From a checkpoint of a small transformer trained on Wikipedia.
Size: width 256, vocabulary 2048, 10.6M parameters.
Architecture: LayerNorm before each block, rotary positions, no biases in attention or MLP, tied embeddings, attention and MLP in parallel, capped logits.
Training: a variant of SOAP for these matrices, 548M tokens, 8365 steps.
Each number is 500 + 25 x the weight over its row's rms, rounded and kept within 0 to 999. Layers, rows and columns count from 0. Numbers have three digits each. The size before them is the row's rms in percent of the matrix's.

# o: layer 7 attention output (transposed), 256x256, rms 0.145, rows 116-127,244-255, columns 0-63
# v: layer 7 attention value, 128x256, rms 0.087, rows 117-127, columns 0-63
# up: layer 7 MLP up, 1024x256, rms 0.174, rows 0-82, columns 0-63
# down: layer 7 MLP down (transposed), 1024x256, rms 0.172, rows 0-81, columns 0-63
o116 098:488471454495451480531483498533491469497451526504445490517517496456525511451490496494516514488490519476529518498519491538513531516527509511510502498493515515457468454523496479483496505460526458
o244 107:467489502482525523489532523489512516500532506497531549497515508521491525558538506512512519486508498510488477542461510526544492503525479466524456485489552471510486516505448520507534491488523507
v117 102:493492478522478502541487484500503520504514516456539523547461485493492558506521525507520464551524493501479470456520498520497540480462554493502543505518482504484510511497485548508504486494523500
o117 096:551527481484448531522508539499501536496511516557445492561490487498553513536444478505477523461468518506494532474508531465488487491458497504519492523498498443443489507476452506530482478500526487
o245 111:456506512523514514490517542467480474477452482482510490455488462519468530493532530534486475493518543516489486502480457475473495503542528513489514494518454510529500490521478441506509536508457528
v118 101:474515532464477518443470503528522490513524501502484518522502475538508480526516577505454523500490458512473547520490494508526505546479465503493505508508559491535477485544457488449490468480505546
o118 098:536483503474509505497478540478482506508515545487478500440480515474528464520487473461507499513492480498462482533488502519530489480466494518534519477521443515514501466491498471522505486506511462
o246 104:469503506522479500500502474541524452532526439552506522492505476484452512465509465470456495465552505486530553512526506500474499480529538502479501537506509535443453490486497487503501508507469524
v119 104:535490514436515543571508480477494495517478493498483491485513471509542496501525523493477506472493473513498453480514447485540470503533529484492507544469534483499542555515479520531476464530494509
o119 094:513523539533508514528497508534518504477508483521505518482469501517512490466481481521521529497501539543508495496546514511484484499519468497505440523482500502540530535463476476457494504465500495
o247 116:461482473494473460528495515507520489461530467536510516523577511485471462507489493470484528515536444486476539510472501491497443463487489484494538495561522494450482463493483521483543523504471519
v120 101:491476456499540456514491456502498482506503535518518488486473511513520501550505486463494548522520568508475547510489504483521495520491486477520533489498461546508470473509510511496510491553488525
o120 094:537531503523527495507509491463508510532500538481484511504481471499514508477517482498495476523491502501549515538461509497519500549458519494475501517514494484520492443520470545507504548481532502
o248 103:466514494509466533494489493498519455535480513497493528511502521478483476527495496498499496472425522504491477538485484520527477526533488509543500491436475481496535520485534492531507489531508510
v121 094:478443508542530523487520463483493465430505518478526465453492505483479474517525504538479492505491491483515497525525510474448475480520480501533514526497479476490485511507507466506465515525477494
o121 083:472474523446503470515492509535541493505542489485509506476534517516485498535512527514546496447462480510520447520500492494522446494484473497493504516492476480509545534543489493540471504487488530
o249 110:542520451509503564501487483480508509501522509482498488516492469484507499457505418475490524535501495543534549536514485485507549526484485489517519491513446490497468491468483499496528479452510520
v122 102:504509498491485498501484433480510499476500508495511522462539495519536500475497479532484461511454499482539506540477452490523526510480503546509532484507463502506480476496486485463469514524513466
o122 091:493517495477447528499449456503509510523517510489448521530473517455483545540478531484515497486501483521512511508459529522552498492497549452522510483476501488527491459481511532480485453516520502
o250 105:552506459515498489508521491500521492496484497535488531493502461527528498481513497531517512523500508484520471469535475493506543513544486546495519519506492527507527539506492468462497491509496508
v123 106:477492530505498510517511502487518467512512478486504490476495492514495468482465507472518553458449469518487484499514521532524506523491491479522508534507483477464522469498498458499448514519542497
o123 092:486493538452480524495503453476529503480545477480499536518526505507508495503463493547489493499458446484517518526507476490498523492447485458490514495520537516528498459485497502553501514494547529
o251 106:492492500500516503490534528520457507482494490532511474516499459530496513485554498458507510480514487514437494454457473494515504492488546526485511483466511554523496504522518532482497488519487516
v124 099:503505469467484553474506500495488515469477478486487498518525536481517468499487526525529497508486482477485474496521492507470511511481516496491485503533496502547493553486491510495445488481535465
o124 098:448504521497511524526532539545482521510501546502476501501501477524483533488544500487517491499490455494513527509495544535521527511471510498483501460470450519526465542484514479524548474510478531
o252 098:489511496509517463543485499510490494487511531495498509484549516474509500517462569544508524462521528491553511493526528471510489496525553474542480501495538498478512501513533535526482513472521470
v125 091:519485467521498509491502433528488506501472502512505532476515517477482514492478497508500481484512515553482456469463489511461474463510506484517480513472530528499484491525514524481521512505535515
o125 094:517490532456492471452512452508450480539469487518516493514520494511517451532479539484510453499508538484513520522479448504464465539477550490489471507450508519505519499490506537474469489518483516
o253 104:492499483499532525514501516486557477474553503463501495522478510474473512470512520541505498499494494481543512467559506482490496490453481462522493509531488503473466519504537457525467510471526494
v126 089:468526510508562532499482486508478558518508504519475482527464500483523542510521494450466477455480544488479504539515519481501531510528478519484505450494461506539475457553488545555512492476511475
o126 089:474514475519516438483485521489519520473465494466515464518536479513523512485475505454531475523501522487472506511496511493527477489511499468532483484538505524460508495553514498526496514502511521
o254 098:528505516477561503518519470519488463501500500510483517469505528451490491479485469549512477522507491498555499520492489465510507469480515490513467498475507471532512481498495492506502461493533525
v127 102:496500514506513461529501464461465525508516515477477537460522580496498532489528482513482494531478506489496513532506484493495496487516493506492529486471511501532491486508479479472482474493516502
o127 098:523509469501466463525492489456492550494501510519478510485544477503504514489527487525547494487507493450472536490488502510506505515507533486466473506497514487514482484528476487469545483498484464
o255 106:515522498496552551496530509510537509508499498437471473509519538474493529470468502486481452503490449485579470496523508478543468505495484499497503476519463456516504495492521526514419487481505546
up0 100:481522520519487490502461527485521552511485510503493516543489514526493504551509520491463510545489555504483520505470483493503515484472521492528450499513510471508532466564472559507488476499536546
down0 095:476487489538553472465460492493523522508511486496448471517508497475470447490503449530508572490494514479538521482478480503506534455481513473479507477452461510518558517505482497503534490513529509
up1 102:490498492532491515512513563524489502495502482483546489501492496494484500491523547475503493522474456503522520531527545472487501505510494502474537511473568511505530459480540506537476503514500485
down1 099:515501506480497523504510488496496478472477516491512541560480507547492536514552483469503536491501526510524483520456511504467501481484514495482483518485532478523501492528499523482512508461469492
up2 096:495500512480518485511496550510534488544472495542526469521488515488493505494482516531513487505519512498501515484485475486469472492486522532456569489503476526530547528469524504509524493486562452
down2 110:532499480477512490533515481537515473508518519526526478510526475511490487516482488483497497514529502492515535523473547430512504496439506544505498454490493474519495503487500522480520467514534528
up3 099:476463469517512533483529484482478504479512457543534541513494491514505485531482536466522512490526520505544533467473473482506463507508468497467518504541520480486450474538562526474497462471480454
down3 101:496557477481525523494491477530485506490481519547486505496496470494519464521446521491506494523490480495502551508522553483500486484507528510469497538520431487534544482519439494486506501522536475
up4 099:526515530503524512536498516488497512513487495535476500517512431527468478501493502539570463509511454529479488490475487491491527496464511480511505446498505510513478498508551511469578464498505481
down4 097:480522535479494488510501515502475507520471532469492518505555485491481487488486480486478520535537471481523490516509472482517539455464524497451526517434491491524472499549483511465514465515556530
up5 105:535491504554543509505477500473456504475444497509485504516456488513522551534496519509520510513488468480506480521487508502485526504488481539509494513512473464517554507526490516478453487527471519
down5 109:498515462536514489494477436545507521486532498485511481525508450481501480506429484504523508523507557490497555497502444508511475485472462523522536465505533503504512493520479495521460509528503520
up6 104:515496483476505443512481476494475485476500559503580505510495492481531556523505490525512463556494530490501498491520517477479471518505532506492478478506525508516460497509498495497529542438527518
down6 098:483478527511504525487503491543538514525489464523481491458492471508464515476535535494516486474543489538526518495479540498514537489481482488512504484532496516556441487508533470479485510515509537
up7 097:482488500492522500470505502497491481493474500459533465486457496517475463496516508521491469501503444504490472472484479533460495469530533492514480523552510513533510523528501457499511540504484487
down7 101:528484529489497509504499451528492462517458517543489488496523503482527488480513502516514507462499498511527524498516531511468518502488441521525487481510503469520539515506484509489523493536525518
up8 097:486475490494503509480513533493529501526469486511509499496476538485552510511523495513481492513517455448509531495482509483502523468551529533523513475505496493466463502512479521556543543464512505
down8 102:507508515525494549490483510532503493531488512448515512532458515520524542534476541490507476500513481519537492511503540495518537552547511533485474499479522518486488487543552511548486471500498442
up9 107:457532472532496504492523491442476536488493505523479542502457506478518492499524503527511486485456509450557501470529501459545512474508491500503458489506510536520514530548461482522511492485510491
down9 095:472452519507489548518444496535473490494486539557461511517488477511527459493523528502482499512476470500484469491517491483519513499472521507472552539541466503503463460504496472489495488439482477
up10 093:543513470505505480485502515491505484508513535472516525475456493527523516543493501480522509458546501527521510504483516485552522532488516507456514494469485541493464534485523477544515535496526463
down10 098:512527491504505505498529523483530467536523503511457499559495471501460501511493504491500499554501510491494507480512510515568486482488476520505507489490474432497468473477500503479474540511566528
up11 097:499470506510522504521522548482504510496493497497515510528519489496512505502482458474471520510489480481483434492456563538494500543513498471530513506493467512452463512514474482500487476527533531
down11 096:530492508503501505460502438535514523490505487464466484548525523500480478522504512507513508479535469496478508503475482468509468463486513489501445522476461520465490471480501474482507491496470515
up12 101:539487489460497525474516483475489497541499497495437461488551525492480483478486516480502505491512486460516493505503508503503466507536463496475535543484455524519490515557526533505449517487495506
down12 106:466489480465514490490499465476520476517457524497482529488533520546501471501533480523508482511523482469514495513518492483464529491486517503503506475516480516511477433476479459535532506478532440
up13 108:499462488537503482474481470469510512536462502553517454464464508500478490480483514465512486506513487492505487462457492499487536504529481504509485499471437462493495491508483540470589492484468491
down13 104:522485531547483538487517506512467479520518519493491515495504494502528520515474445481494484503482509457476537505531511501479466510510489498516464518506509487462539501514511480514519510517492506
up14 116:536498560489519512481520483509505492482505497507512488513520490479477493532525500495484518534518487518496503514493541500500466541464498477514497521510474485502515503485500482494514521503536485
down14 109:497472474516519514510501466467539456491514523514463537501517528499509498517461464469485490552478487505514508495526534483513498516537545487521504488527467517469498501508502541465511507489524502
up15 097:528496454510538512499545495463488483498490515518478511476513512519488539488502469509540534508461511504521525497544530504436477478474487519546472506471477459506513482538532472501475533535510490
down15 089:485489553477465487514486509505539520516552517504505525535513506530495469509487501467448496494528481509549446550522509481492515520532523499506474494534462506467487507467514496481501503535509524
up16 107:503552505488493483488519491501474501484538466464493491517530511517466504538496515481502502456489481476470528468500546508512496535480511483509432496488526465505494497508492477488486486474511532
down16 108:527482539489526486521495454464477470480528499511489515496478504456512530505534528468496518496498534510502515477504509525482471485515538500475501553452487494476492511488495500518466500499503502
up17 097:483478531495482492513538513490518503507508502502542482497517486505562508490525503469516518550503475492505472492548544549477504498515499516525461482490485479477498527465501540481509554496463464
down17 094:517458485513490478508464462519488505521522511506488478503545531510478526488497489541492520461458527466488496500475469502501502523501461492525473513500472534500488475504512502505497525520484568
up18 099:510492494484485551519490466473466514484516501497499498525544544470480511526458498504518481500472457513536500472501504484547517482482482482448532511471490475488503474471522546500479521513559508
down18 099:500485539496491536520488523519483473485481495503480503518492517508527538498488515513542479499494485504502483496506511537496513461493498521503457454471460497509502455534497529519529518507514493
up19 095:506519499485513476453508553499543508544479529528543491495466540487500537511461555482522511536514478502536491540523479491508478494518559512541512502460487507472532496503536528473523460493504498
down19 104:499537523497504496457465461487530497514525461482506480518524448511473466508509475513516465501466525491481493521458497472512467525484470494501547473501512502472507489504495501519475509536518508
up20 099:503499515510508502495496506506491521539481544446541513513540469519454469484544497473535504492502546499479477504528522517505476538522502475458486473536539488503484490513533472499494517508477534
down20 095:517501493489496464482455491476514460502485487517460472489534530522512521529474532526486507531461485472513547531466438502478480501508515556494504482496516551500554477495517516503489475517505457
up21 111:521501521486491516493521527499520548496490472473489506487477492479518517505497495447511475465512537497543468501505510516490487511507520473509492541503441477473528506513496560552521526530504504
down21 105:475463468538504519438512523429522523487529496451478468510466531517452494495484479494533497483523462515501540543461516499430480470468490520485529483479494532517515519497535478505489508511541504
up22 099:528516475543474497503473497503473497502538494494493477494510535499482435491502520501480541502511507506507512479527484467488515431525507516480524502515515536449510504443480456461498461528471526
down22 094:451481516490486544483454485476454514497499510463466561517448508504539498506492530475479494526509494505518474479502507490472518489490511431472542471517509497501521490540484513479519497475528488
up23 100:458492450476480480460492499493521496523531500487562527447471536518537492464550520514510522547512478527522497479504463521505458572504527492540486511507514505553526506455531472499510528541489514
down23 083:529468526483505517499530474535507486508490497432508497522452528498499493459501519553528565475533454460483532493538493485467483481473507476497443490536493520524537517485491491508493516484481526
up24 092:477479483497475474547503503538529495517487481542495535479520480469480510509493459453519532521506496494498507479527506463497467481487508505526482528517467488557461459522499480528488458493516507
down24 091:520485520489548491514501470480455510520519497487462505486500514522486514466535456535472550466524559497506517524517516549545499487438551476524522489467501508478510511523494548508519467475487457
up25 134:462497487514477501488517515511513469527502521482564532518480510544477499535507485523483521461539567503484532501486478493476526515532514507526483484457523550505527525492486509502545467518478503
down25 077:550500491503520503504489479476497523467490435515453452496515468473494514499472493469543465506450428512505467470511539502538478472477505497484516500554463445488485475507519487483447521512489476
up26 105:518471523415536519444467475513544474485496459465480521529442509531489544454509503471518506506472494482482548514513498495504540491465527514456483491505539532464507517485502437490514508547499511
down26 102:497475489521486491546519463535485480542475548498524493496476488499512516520472498515541482505502518510495484500489533486489521502491500475477471458464474505505504516501517439444527518457518491
up27 099:487533527457488496518511455472458503503534461490510486544499536504505482528477531507449570498527492507513534510500466478481488459461474504468480527499512515518447530517561500484496492525498530
down27 107:486490544490506518527498488509481473534474523517488529514491485506454523482498535538525503557501544438501520491492497493511467516512578514488495512539509503493488485470542525499469481478489442
up28 100:514506539517520557466512527529547527467446462545508497558485494542495497501521465463487485479518490537506522538496520522473498521524488506508478513522536495502506513510505503487491487482489529
down28 097:540492505536481497568456479486515475510540542509516474463470533511489535512501519532484526507500494440574526436523437520505545460503474504504562516493490505507497454513521495549518486520507501
up29 097:468521522465514521542508527525500518517504494487522472503501510524482506468536507512531499481466485517506479517466527480483516535466532477550489515494462468447517503520507520480515484504484569
down29 088:521471492527493517510472520521546512497555510550501512492503481469490472485480463528485507501495523501506537516518487527489484480526485486486531508492530533466527482514457489547486500513515472
up30 095:498511515521494477503502507523503489522496454504486480493523536469503484497430516468475502529500504474484529530514457497474541513500507538526522536487463488469480514471504513567492460494466527
down30 097:484483488481455543481473521481521507500521541486488507523533507471508492501482519523520480509509539526470503482482486524473511541522502504466516502452494517527512532484490525514537519519540488
up31 104:506471476471490537477467474553498505501467520534494484537490486540483507489500484480500492530478479446508528515527505536530514498514522542498548510528497509495481467461494482507511521511482547
down31 113:491503511492491517490508478552555513495494526491500471502479524541471494523505500535470500536491488484512500535486475532428527524491482516519524497496479468483484501510438481542495485495503534
up32 093:467507494512475511522511508532527521527475463537513524517496502481490458497532541534452496503496499524473465490506539504506491549515460503505503560472502511468496515483517518492509508519500545
down32 077:532519462475506492490484500499482516480500531505510470520522481532471566487473480470480467477504485502517531495526488490507476483513481464495510479503498474540531522529491512470460479453459517
up33 100:514524524530485543524499572505463500554481497500507513486469502481441483530479508468508474500502509496520529508492517488451492522529496504517495496469512491494513507515513519488481496532520493
down33 090:513524516493488473535522502496498522489501520501501526511526505449539494459499502545516495496545518518498438510467489468520506492510503508491471504492545534515478525469516515508478537520468494
up34 097:475483534526492455500517479504545517549469499488498531529486476497516528525463525459497529553514495516477500518458520482513485535501528504519476519452526465494555480540510513520470504478496474
down34 095:487476486482532497516535540520522505493548519514466513497523534490507526505489472496555505527489511510480526500493512490497521516437469505520472539455483507538495459510500509524495534524513520
up35 106:500498512535474501520555499484520557503459516474495507498461528480513496553501536482537497485469517465512471470474569485501478524493466487508530533473476519485562497488513496528500530490533510
down35 103:502473505508507552473528455538464531485509515466464488508495509511523522473543483467460512472473448486511523462520525492485505508508517522522501521502504508493532531491529493485485514515468484
up36 095:499497524493504512455545487518522471495503549502483496497535562499494478470486502537566496486487469485526489508508533508462519494479482519490506506486470482480498470492516530483485500534479539
down36 091:450486523489483481480500501478513471468513499519514558496512543527503524511511491508515485532512498506501482446542489575488460449476491481481500538474500509502531462535437466507537524487509463
up37 097:503497522491513502499498488484446528501508525519493489511473498516541508465500542486509515501471516475492516544548524487488468500492476523503468537482503539506437511453540502469452502549490488
down37 101:487503512530494526480526502478505480482517485486482531480544525483486485513525496483511546514496460466515518467501520480516505528515500454552523463523464471505491515447500548496461471522485461
up38 099:507499450491523504483541511514494549531468485492505480540483461525525525528527535478543486512524498513485499478484461491519517511516505497449509538510532495525512457496486525499527485475529455
down38 097:490463521487527501535492545479546507510517477526545547502474522500512501515538522502464498485516481503511533521518510459461556465478544498525493493496468480480545524480573504492474465509489487
up39 100:483487453467470516477479483522558499472504510511491501495542520527490524476517514530486494504511491509508455525528495500487546496493474525462512477472492556468498476519461515483520455472524505
down39 098:508481502514530496498514537498507485474536520510483468488470528484469480472484521515498517457514496461477491463536496517498459526482471477504529523494485479459474467541516498511497522561503510
up40 101:506520549518508506468453487491471492515484507480508537510529479536492562462465529527504568538512480521499518484472485473512501524535508487533444500491491433452509482499542475517490471521540479
down40 111:475513446497526477488499530473463474502529519493487497489496490496516511474507513533512509476498474501510552489520465494491501461488482529531494494511521490468496474477527480518541494470516539
up41 107:491498495528503500523464480560468492470465443521547485484490498464514500505504531479522453507502496496498485481532478461507493515505547545556483467458508523526536479491491496492496475525495503
down41 108:531521510510468494527560481543498492478477442484485513524488513515507527497544485506497468526509492508552527543539548505481525451509528496485481483464496489554511506465483514452510507527470526
up42 107:475524517545500508518502495531514492544485492509508489525488494495490459526502492482490474484466468503489516502561550500494540491508493482514492486456502439478512540533480521472479506483554518
down42 102:485482535471498525555507521484472504436479491533539521479523491518524547446531513487511494498505515542493500494477512457503524486477460514497497487521505445528494490515481522469482506489508530
up43 104:512484497547481518493464545533544497546497494518541540485477508497503471481496505430543517522525499510485508463456519475497482515481500512497512519501514514488492471502524480499503489537472518
down43 101:529535526504479497528530477528452544528487514536534475475527549474525511494499504478517510503515468481497599499497536458497512482522463493529523457522493502502510463512539536482542544522464506
up44 100:484555476488489510488494495536532464515505490495545527518490484492525510505465515491493507470511500500500515508485488522480513521508512461498450512481502502533516522542493527554541545498475495
down44 098:502501526475511530456479497522478520489509501546474473517549527480505490514494481518497487521488514478548503524512479489506486465525502544517475499584510536466510524480502528523520438514520498
up45 104:494528502507513515510467455510515482469481526522521499517495479520498508512527486484489450527475493516496521497509499525523484527499528494507459517487433501498498495529495496516530476498449490
down45 115:510495511507481509507460507477474480468484491471468485515521485515466515516491498519530523483510525497555488487496508516432493485505504540512474521517509539534524516546538532476505464542499531
up46 098:506486474563465486461510486518516499506499444516542500510484488496467514487475505506461504494496481520548498483493503528531505467522510560488504492513505465545515527477485533508484506513527501
down46 099:527512489516519506513503529465506485481455455555506484519570537507487549487511508531522470470543523482500460510488474499490540505507499479463477459460509482543528508480514500480495528516545504
up47 103:553519467480542497507481498484532519484510507520489483519432529520493468518458530522472495495480496504521559493474539511463470513508461509494484436531435521455485480496514527509493521488518480
down47 091:469517514505536512492514506557479498478509518498520461527532548490479542521492530467545489498513496511500449468533498512516521521491522571527492500473544500478488488525504507492487521497512496
up48 098:480466496571495473497426535515527515490497520496488485502483500471486505517515517468461484527466486486462501471524496526559550487477504491540478518490533531521504500485486491510491501487505487
down48 105:472481489523439483496485508488535503494481519496500469486475470516496521495515487525497491513490490487466498483479516492518451472480542491494481535535466437514529491541514471527498526519483504
up49 095:501456505507458543478501502442509524514535504491521489531504511455491518508517504492508453498493493506439511493519536509520514463495517508528551458479445518540488529486539493484507470473469506
down49 094:508562491490500482531488504493494518494516508473515523517500505514512551487482502475489540498486468473540545506473468497503475508510476496534514462479562494526469473487526486532471497501498488
up50 099:503484501515465496523499485500496510511465477492485487497512519516497480482463502491491547558542527478488492468520519491520511484496503461480505501498537533466530518494507486488479550507502510
down50 097:503514510459517507520515494459514519494503516502469448484480517477518542508535524467497458522511506481495530529480478558486492513543492532480524486446480501519505482481499449484556473514513492
up51 096:495522463530504508481499509544459529528493463489520507542478493480471439465447500474472535514515549509511484503466456504496512469467486505522470524488455466488549471531467457469491514506507492
down51 098:494509510454525509528545504549512509513500479497522535424491536471522499528516521465490478466516476499495476532519545481514529508511490507522494484518506496534498485512507483554504467536525473
up52 102:488509499513493474486465504495506491471502508511523480493488496473501501492519501470468520518483481453488491505499542497489496501470490539478507522505457494497496512500530535509512482499465510
down52 095:503454504490523528506474487488487486513466470500499504507497472502506491482483453546526485465552473517509445473489514475487461468480509501491445468521495482516484513476495478510505486491450510
up53 099:509502510474495544468493448513482525418486532510518492522456501516485470525493485507508446492498516552480480477497537503445484521537527506514493515538465514476478520519498509527505501543476479
down53 098:449485465494518475484531526493515532459531493511492484499523484517477480491518508496538499491461527468494513482491468503509453483460485493523521497505509456518519504547463506518475516507520505
up54 100:507526497512526484515484510452482533500459481450460515512513456500449495483456470509496515452558502491499497538509514559488529520515530521481523458505523486508478530503530514510530471524487489
down54 090:464510499488479524497550492474501524517542529502532530536517514549513540545527524472455485485493476492485489485502480486534516512512504493544489479511487535494468495481493497480476498446500468
up55 104:484516514493545515517504554470492498483481533512553491518461501480510520471517514553513535490515497481540547443466479506511513488509492509473493550483438483483525493469503509503473551483516537
down55 101:472504450499519473506473506500480481529488503497506471498480464439478542511510498570495511517495543446497559534493524493498511456467521511490537517483459487500484490474519536511495464535525518
up56 099:505518452529511490506455470502519502471452503508521498501466506493513497510522505549476503536469496497509499456522534488502463514485502493453484433462458502470490541527501505510549462463507480
down56 110:534502515452465467482519501508509536515449513493522498464500481477531537483513461520493544494469476492497546485514503492520511508494491479487524497540462525464536484503486497496559487479498515
up57 094:517529506480521504500484471457474475480506515536537526488491512524468531502526462509506526478485490459499511519500523494506520558487528502490497522507468485449506468472525521499518495480526524
down57 119:551553516484539517523507521519542532506476463528522493493469468480496496524497514527497454502513539531518492510508500487512493523479501475466501480527489503475522481484448509540504461488535556
up58 098:528478514474512495485531498492524513495509507538489502459476533517506545498513503501484502486482507449529505551534500458494481546496490516502492512530481514517503546512494524500531527500498496
down58 106:452523558473508489527485489453529470488500457490502482534494458520554456501529563517541460451485486473523511473501526480507492516537449465516452511483501503535553472508458502480505476482496506
up59 096:479504467472518487458536488470513514502508453468489483541481515496488497535456527513481509489486495484512511501491480472491509481487537503507525480477488467503504504496471495483488500474520518
down59 100:459504475509459502520553498467529515448518490452462496473492524466508519511485441520492486496505498530539510490429476490487558500507543478533499485524456511490510478492473493502458524500472481
up60 093:549500503482500473452464488487511492461487494488496563546467455495526468501528507543500523552496499476516509492479456509463480482477482484504473480533549548486504507451519479511533487528480501
down60 103:523521495500516481468476546498535521499513545466488501496493495482452493463547483507504546505542541531523489556503463509537530468501537481510508511507474514470470472521499509479472529509502519
up61 104:502493467502519504507495523490522517511500499455509469503511477567518507509526535473508558535493500497499509558462459559481484439509523482495496520476486485478492500553493557511500503495518521
down61 104:485522520455473491519479510493510484499548495539497521532546505509484466478490482510508514531495483503507488462464484508535516523520508489529508501495445530512492484491475494487475503505505539
up62 096:503516494466523467490460520499479489476477524510520456551453480482464491520502477493523501500494540505456473474525510461513481500492501479513508493456481482515551518497514450494493522469541497
down62 097:508492483529504527476523492486502487503506493497482476504509541521500506486479474540512484493516530464537517536529522486427511504513554477530495497512523502483545505454483452515519503497512471
up63 098:501537529488518512474485497522530490451503531474455465470507513519538544472519476481537503563490483492470464510510516533547521541511488536475532511483451509498489479497509528498495516492496498
down63 110:524510479523480527474485510508494458490460537518550479553508479509518502488508501504496494475534516491479540463548505501507521490478499468492513529493527524506464497513512479474552489484504533
up64 100:507493490471512522532484514510493536508507500465489466462478507484462476521486507522550509467464519481521525511501537464504495503539516533509497536503513465488542531510490523490512488516447509
down64 093:480503516489474528505449524490500546524483500487505505459475488460493487513465492518541528455541508502496546511469536505500521536455506481518525491490477500501549534515511486536467489490516505
up65 106:530562491520498539437507491514512532482499496529484510486468463498504486526493498447491530501476503516495469526467450479537521475524517500494514514486526505519500516503471460482491434486465470
down65 111:473495488514546453518495494504500486482506468567519537484499536437544512504512475507504489507520480488497522496492566524494483505524462506505505474481503521541557460522503528453550478490506501
up66 091:522487529546499487457488470505515519544515543537479522519495509491484505552501505544495475495496504563467497508522503504474519511490462501494460539504549450500476460514532509538480524481473485
down66 096:523429527497502492468470492503492529493511519489505502479497534470400529516464503526520551523498524491498487526436511516508488486511493497502512536468525499498503491458484504478481520466538456
up67 096:531513521452524521500482498513522500502479485497533438543537546474482513480515531522489493466474489450506490547494528484479498492494477475445486503520526452481482485480496514538462502487514505
down67 094:499485503486473470525547487504490486485497505484484500467451504486454459446497476443496465462487523525473482464509503542540547540488502539532465490480505503527509508565522523495518521529517517
up68 094:494501524464478511527483464560480519536524516489459460493524472496530507459506486477506533530485500488501564575520496482476490507471490507515473503471496470428525530546500543518497453470478515
down68 091:513484454501535518492528520475502494462507491472519529507482487487471519506455488487506517468510492504483520452506511525517482489512526531462484463488521467493461499450474478528455495522527505
up69 105:523504499557509448523521519503510514493491533500513509514507525517506492474472494552518532478480547495519505500500477484463505459479526504510479524462483490482532530480489522533498520491480544
down69 098:464497490456521490534580522500517486512498517535485483470490510489488486490445466506495527459497474491505503474520467475497480490493533482496507471500491506512504472471488531504489497511458494
up70 099:497537488521523521453496499491518503465478498556469533510497523481511487455485496524501476515520458550512539494480529526517516457509552479496451537560523447478539518462482473481500480477522532
down70 100:520495474497482494481501524512494519540513487532476510530478478481511457476470485520507535522495523526486467521498516531470455494540510504472421482521525508441515505481459498512485485504523492
up71 096:506536502494545467459557510491470504540505529522503512465489529478513490457504554528495483516537494523502488514528529504539528492506471507497530517470527497500479535543500510495501485465541524
down71 088:461519481451510518502456516525515508506511488501482529480529510505483477522474522422493478523466505490510448485474511541478501514531506514515512491504477471527486469502504517496438503488481520
up72 105:488452479505514518497496489518536511478492524503473488544491503492544497511508502526490462526468478510508491532502515514501516506510476486480474508542490490486493475484473493529518518508536506
down72 100:480491478512458457533497522519488497510485484442568513476499560498482476450528498505511502509489466485514550483462551455503493525480532493515492526475499487484513525525528499492537513518543489
up73 099:515500526474511491487486470522521517482542476525464513497486476504502492518510518522481511517497466501511516520483516462524488478511528538428504487499522523435516507493521469480464494494486557
down73 096:480444494484480508499477510551560495494537478468487511439503480529507520542500459476490504484486497485460473512502509517489498493486520510494512522461499484497523481554489513478496553454485538
up74 091:511511481507525496497463478480519545525493474454528508479506459517506512536534542489494534516494488527474480497471549576509530517472484475538478523474472470470473485503495480538476486498501519
down74 095:490495504476549531514500525534530470478504522484485536490538492514524508486502474483491551506500504470509501541542481509463502519477499500489492516507509508491501490492526503568506481457511515
up75 106:504531536500519463485487481487510498495453504460470500487507475471494558455542491487503500475513474478551532556518489501517476467494537525529515540500527504516516490522518457510539470458480541
down75 103:495513464492508529493500523525482481487502511490529512571491465479505502526518452562526516474537427503493514572514459513519473505529480501574489464524516510511514498518453529495508467508523480
up76 100:466480484496503510589491500547496448534525487523482526523510486506491493503504524455492523509467523488450529477514494464495496542492508506425483516484493523509489540500518498508508501462521491
down76 092:512538538479479539498498567470536504467443542453557490495479497491473494478527500466483481538536521477511462517494515529516517547518495502511529515510504485547511500496557497461486508533494488
up77 109:472530510540496533515495501482486514463522498566510516502464488538495478497563466516491484504480485466489457509507498494509502515465518531471506505468452479525515535512494510503517490497544461
down77 115:503510486486491503483485530462521451470458513530481510533479455519524537490527533486512506544510494476488466506471473510502505491520506514479499529553458522538491522493494527458526485506518480
up78 101:499511498525507460442495457451523521475468539489491481515479513521453521507537473510484491518488500544529479457474507495554507502549470506468524509516497486439514496528499515476508516526536500
down78 110:544492495449503535497478512456511508470509495505481482474511486495526521476472522494409435508513489484498520490497481497488511536503514457542530532488534529531491496479508509442509530482466500
up79 100:503482520507480508502489509511516480515460468513504509540461497437452494516487476494524492493523537515524492528489506506512532517534474475454472501512491484497457481523479511480489533508504473
down79 104:495502515467487513456476499503485510534470558497489545502469480498519507490488512474511513506481469516501546519498509512494504483475519448534485513474541479476451535547524556519521507488513514
up80 118:517482517548497529490512514452502515493487492514518536508523511480470491504508537491517522514454518503497507497543528486518535537515496493479533514541498527517456523511497527515510521564526510
down80 108:495524463504496502504513486499440464443478524548478472497527518495545500488505523501503467491479452455494496504491510502490527491449494515564535514466542503468524533513500498509495538486496527
up81 096:520518502506496486500450517515490510534486481477492478536486537501469491529481517474489523495479502535491492561481446494522468480528529527498485510471491496510473480518444524477499495488523499
down81 100:489485488480448527470463532482507510533521516483522492486481504518483502533467494532510478481496475491548534497519520499538527459553467497484531451500540524482499510485518517506486466480477463
up82 093:543465498518543494479460520494530519508509481488465478522521505487527502500501470491489516503515494469491472523527491510486478504496487525505512489496516497534542482529491477498470484505508498